python train.py --num_hidden_layers=10 --hidden_size=256 --num_attention_heads=2 --num_key_value_heads=1 --head_dim=128 --intermediate_size=704 --vocab_size=4019 --hidden_act="swiglu" --norm="rmsnorm" --norm_place="pre" --norm_eps=1e-06 --positions="rope" --rope_theta=7210.0 --rope_fraction=0.5 --qk_norm=false --attn_scale=0.0884 --bias="none" --tie_word_embeddings=false --parallel_block=false --init="uniform" --init_std_qkv=0.0366 --init_std_o=0.0 --init_std_up=0.0366 --init_std_down=0.0 --optimizer="soap_variant" --learning_rate=0.00433 --lr_mult_qkv=0.5 --lr_mult_o=1.4 --beta1=0.95 --beta2=0.99 --lr_head=0.0059 --max_grad_norm=2.0 --warmup_steps=200 --schedule="wsd" --decay_fraction=1.0 --decay_shape="linear" --final_lr_fraction=0.0 --batch_tokens=32768 --max_seq_len=256 --doc_mask=false --train_tokens=167100000 --max_steps=5100 --dataset="wikipedia_en"
Each number is 128 + 24 x the weight over its row's rms, rounded and kept within 0 to 255. Layers, rows and columns count from 0. Numbers have three digits each. The size before them is the row's rms in percent of the matrix's.

# gate: layer 4 MLP gate, 704x256, rms 0.151, rows 681-703, columns 192-255
# up: layer 4 MLP up, 704x256, rms 0.15, rows 681-703, columns 192-255
# down: layer 4 MLP down (transposed), 704x256, rms 0.144, rows 681-703, columns 192-255
gate681 100:147138123155130131129129151147162112157174138150140107130130124128153135121149097132113123163126099154125142142130166070155117134094131120131104127107146134128094135130161149140109142119121143
up681 103:131140111163136097094118131117078128106140118137175136158120122090146129114145122110121099091100127121112120134064092100133151126088120079123112127094139076122105127142137075141139135123116124
down681 099:142133186157132160103149116111143152129119164141121118110137102109148097074094134205136159126120172113156109126098111117146154086148132051113134153084075116124125119098162159117116102148110157
gate682 102:114164140124130128203131123122104088103120121132101128159107089123114130124132064174126130109141125121108136100160101138114115167159119133099149089114128138145124122118177117154135105097118101
up682 104:121117118099083135109135141119137084154101187145134125117078154144100146114137151135133140114116160121174127096104133115108125151118134125158140142124125102177111136116139077132108136098150155
down682 102:157145081150122116137132148139131093144078147129141155126094131165103102132141148211096185099120122115104110104099110110142129149142131101121130112146147089137139103112124116119176152131137113
gate683 098:113138145125092101040115092118152143134135123089143130100110110159124093126125158165149130124156145173118122123161110148039146124129098124152111117076146123134142174136126122172140132105137130
up683 100:154143115112128144174168151088124141152098114132136109140141154123127113141159126135121153128119106144107123160110160143147130088150166120134134171093144179154138110093156144121118158112154084
down683 100:130113148153139169148162138108171125128148131124162144094105137104106118129109144100094120161151134131130149114108108152152154093113163105140118124096132160130154122100125123141173166141136153
gate684 102:138146133150115126079126106082112116157186107119146165142135131170134139167119131162123143096165089116124082110126114105126139133171105129173163101115091147127161074119142145117108168092103125
up684 101:137154098101087144098111144167108163106150147113141098125142093121109118120100100152100101156153155131136136142179127096121130130128116128121091138124150087099145128138135064101137139127111105
down684 100:140162154133129145143091105125131112139142129123181169098149162106113156111161107115101151129147155146143123121141115084150107119153145135125137118114115098145128135143139120124106184112121108
gate685 098:129133144079164144110071102140130131078170111130104135149107159121128100138106119108139139107081147141117157143122141164114118149128150144153142123133151127150115113063083133133115114144121146
up685 095:095138141121147144177155100140114131125109145137109103128160094123142133164134121092117086152123082151143090162126175156131149121088139110124189135126138146139128130106138123154149150085138119
down685 101:157146099165109141157104149113087126100121102127144084089095109138120129130118180160131119123119138169149134091130083119150165127132136122143132123095111125087146119105110134112079106151116128
gate686 100:164145167148123120149167162113160133125137130155095129149153149137099140119114186168120132097118147166129136156129143124118135167106120141140133151100107146129104149071153089142128171137155154
up686 106:119107104116115120139111099113137143112149131132132149136122127127163133154109175156087154142154147106141125110115132110152147140171131100087152150123119133124107152129126128116176144162105113
down686 104:112147099101144137132160122169074155133173123148132102106114128142134130107125134101151098131085120127148127129115130161076090119108151154106097099117100156121151136126126119122138130097150172
gate687 103:165140134094074152145145151115176140128108078120099110155107110103120096136122171142125133101131107168114094137099141089118175140090099118131104096149143137113114137109128134115134125125106141
up687 104:119140145129129111111162157108100140121171138118140135147108156122071131101122156093091166145157104117126139102179120093113120132107121097106115108180144129114158094104145119092119182137123151
down687 098:174156136127094154093159107137127140123128119102128089144101125124128163114138103163129145087178138142133137101169118091121093170140124113117140162123113139144128098161116122092098093119128096
gate688 097:140113122126162154117094125152134122146168140096135108127112167180112133166138159187123172138126143130116171129101133136124134144127132085103118100087151156117157109114139128137141108190109118
up688 098:141100160130152110137129100179148129157115120129154109134122079118124097176143132103149112118166119138125111107130141120149108152122131129123101117135189171154113133127099155061152112155095165
down688 102:113137091114165147137158112110128124154157099130152085152133152104139118152066148125120110158146078144133135149091134129166109116138104119122152139100130100163145155156141133114120161156131125
gate689 101:140093141132181124149107146147087116144132165121129075169136158120162137109115170113100127116109113160122116125108131161138122117105147123152151097139136142144100136108173115108139159147102161
up689 103:132163100134164129160165145105154122093169108095108116143100110099124138173158111136135109128125151136085185132166148108112137179116144107140128133165101146137098101128123115105119106090127095
down689 100:108139156133166141153145122148123117111150136104120143091156117136114146156099110131133061151148140122142093120123117109125146141151152143123132110125145134137137139144118098153120140046109118
gate690 105:137118145107122122147089141185078108117137114099124138125149067096093109142146137143182085164082140147115128104137145128119145102111122092171128125118126098127121085132126160092151106123136133
up690 105:117142104119179116126147115122139131176136120125132120105157110113136129159142142140149147140105103159144120135090139101117139160102163109116129146145149116108187175135126141130176096130135117
down690 104:085161132114092120144128122154125123119139125104145131116137120095111091101120085097134142114141129119153080086125122114105138102114156058115119101135139126118137116143131112143128109168155146
gate691 094:117121142131137103139134174143104144163106105132127118128101105154158114179102114153100115137115148163090113135072144147148115145133154121136088153128131098114146105145130136162141114164084127
up691 093:134137163124140111101147111147109104177130131081123110162140161118114129088119126063112135138104149130149106100128144185121124125153158076161156111131102134151076125113129105092132137124099152
down691 094:088135133145119115134092083136144135173080152143119145120133125130145094124192111172094108096119140125135142125125125100134163101127148116124124137116153158093105141128115160168133124093105116
gate692 104:145151179128142141105127130122152158133099125131131118035157132131098156134146162113153160160137148079142125113086160128123125141185140169124167093088112086155164141105166114114106152125087110
up692 101:132143120148136179164123117123084109120105151154136128125097113148161139164137164149143138104154106137146134109144133113134100159092134166134132115125102139152128124116102114134143092067155158
down692 097:118122122123130158078154163106117116140125131139123111101095092174144106101139112123111105110118185153122124093131176144110132111080122109115086126109155142145128133112112130122122108117095135
gate693 102:134104120136141174157136148154097174093133093077141146133105077121141111117105161108130110171170097124120120083127125136125115159094151119116108122155159165140142100150136182128098098131116121
up693 105:118142205156141119122091113130169166103146141109138129117122174100128130142115095118160154109117119122113100116123099096177135111131108126119089124152135139147143136134119123068072146129140125
down693 102:146129169117125119093117102146095107128134138145094107143119132098125124169122135072121119129130125163115131123145115129148142108103152124109146129136118133088142143102117148086108124118140158
gate694 107:112132098134105126119118126124136189127122122150131136119155115139072148174087131129096141108143129147118121118144113116140129114152115073163133117153186112159112105124118119127139128180116170
up694 103:168135101142133163104086121079174137139170139145125146122151124121119131141136128112105106114083097131127122144106132159121130091125071144114163078187114124144100096153147107153135153116149061
down694 097:144144149092107095128154129161133129135102128132134123105161113122129143143116132157137116124130137108135137150164142128173122117139155122165116074123152112122134123123131066112184144086134142
gate695 101:178167144118119113166153098118101127131126131110117092095082123135110138094100128105161100141149107100131122113123154073111102106119114111083092150135115143127126160126144079107136085130069127
up695 096:151154132131149134126115113097137134150147130157127131117116092110073132158106098096106130114118139175152111120142108136145131105138128143140074132147131146142125147105112098139121123124126135
down695 103:130151136134141147143084135114132155111126145153146146166126122142113118142158139040114136148134135139103118148139159158086138109153123158148141187135149151126119129101154133121120128102103118
gate696 108:147125129096106136104146109142111165118116077166083116162125127115131124165095136150102152134119094146132110162144151137104117136086089137134139154129139117054149089147112140154167108116130104
up696 102:158133143135096157122106130146105108167131148100076125166109116162118127137113135087101117104117122163098124191136158108159107131083167144124146129128133162128088146113088143117117140125124142
down696 105:098126190138118118160140150117093113114119116131131152082125158110095121131134182149137141149126082107089106133115113132130130110126119150131125131133149139134103143096161102117155161148122129
gate697 104:116118123165112149110129150113156184115170166091158152138113140160163127142141160100112164193105108096077119146077137117155109127115136121092132097137155113136149144161120120118146091129135117
up697 093:136152155121137137142128130127156087124109142121137120143171135092129136128095168113146112167071114140130164112152103107142117180172147115103136151110120138150129145099141125115138128132154113
down697 097:103133127149163085110147111172132164133088121121165143168126088153170123123121129104139141138112114139146151166097107149133126126130149095148157140111158126136088131126149135137152110149123156
gate698 101:161103153169113090133105139143096118155135117126120120094140114130169099094123085100099106155131146142118145125135131103077179138147102155145137074104150121083155147132142126124103139143153140
up698 102:140113131163143153088107121113095135124137105113099095171112144134110084076112164112123151143115123085137130148115125147137132111151151142145155114144103111123103130137118135134137154115107122
down698 097:150134159149072098134151110122119107161142107152096128147089151119141091098126160160130092137121107114129110139114110143128145100113085135127184133139142082121114144119139132140110107132169154
gate699 102:135111177127104157092133134096099130132110130113146080125125132121130131147139133201127078108100125156117126137142113113145108130099109078166135129131138111100153141114117135168122134131133164
up699 104:148122123121134136124098095114094149159165175124159166121127140157108142115133146124054141127126153113092113162138129123170108110118121103122123168105136150100144136143164116143115132093112131
down699 099:102132120150155159133091105111169148110098120132109146120149122141145102100107105140166146112132152123169120131144107101124112108079122120098145126161123147097143111089142123122159139089137098
gate700 101:164154174123150115125124151164144118136151101142145199144154132152111131139101158141163133144088140096110136110118122106138157134138153140132117118119113136124138121121182137132149112138103139
up700 105:138166141097134141134152119132127155123121124134111146138119157152074113132101140149151086110153138140168066160127110105074128177130111129141136123121118142101159103166111124152153107148152132
down700 101:137137109147093142137166152136143117112103130125100149149198134121105132162132137133124140106117086148118157140180129136105148107135105147111145141135116124142120099168127173139099153112129134
gate701 098:125140124136136160143134101110069141129173123128093112121143114095115143121138142149107125168097154118129149087098163141088139149103108110099101124092098152125138132117135158126141112070110118
up701 106:139124168143148130108126089107110156120190123105108069146156130126100133160143155112100143112108080096152140112150103167145114135173129152166092134160125145139096155110086148127105137118125120
down701 099:110112163148167120179182102126095138160142138154143099110181135167138134109105125157099092105165105105125092133168124166114125158141170144157160089119114120137128171111143115123174158129124128
gate702 099:132168137134125075135127152109120117118130108136099104135143126134141108163120091127165111157100134124110153138148169132136132150121156113129122155126192152151146145143086135150142118171085101
up702 097:132146128147111099121101151068141137071095140106153143140121131161154133149134118122091117121118125133132103150149147154129117112186133134126136162120102137139106137140116103136110101104175121
down702 096:144124110117106118091122124131152156078105129155149125139168132130131118115131079130166125115134145122184118081135122122151132132156095081071101098087129147094145124178137143106083115170133083
gate703 105:168144110110124111156137102150077108127150107122137124126162092130100148153133140160096113178145142130102088154079168114138145135141165115114158133156128111144133124139099124125161102120055124
up703 100:124120136116161136084128112089126120096114113112147129141095088148154104139157134095176099134126123157083139142150150156135118153114131075163158144114127189144133109112110089072141169103104126
down703 102:095108137099150183105099168115160131108107110157107148122084122143144159134127102114127125142132114109138119153138107152157144133144146170089098117117105083145156117194137147123147088120101141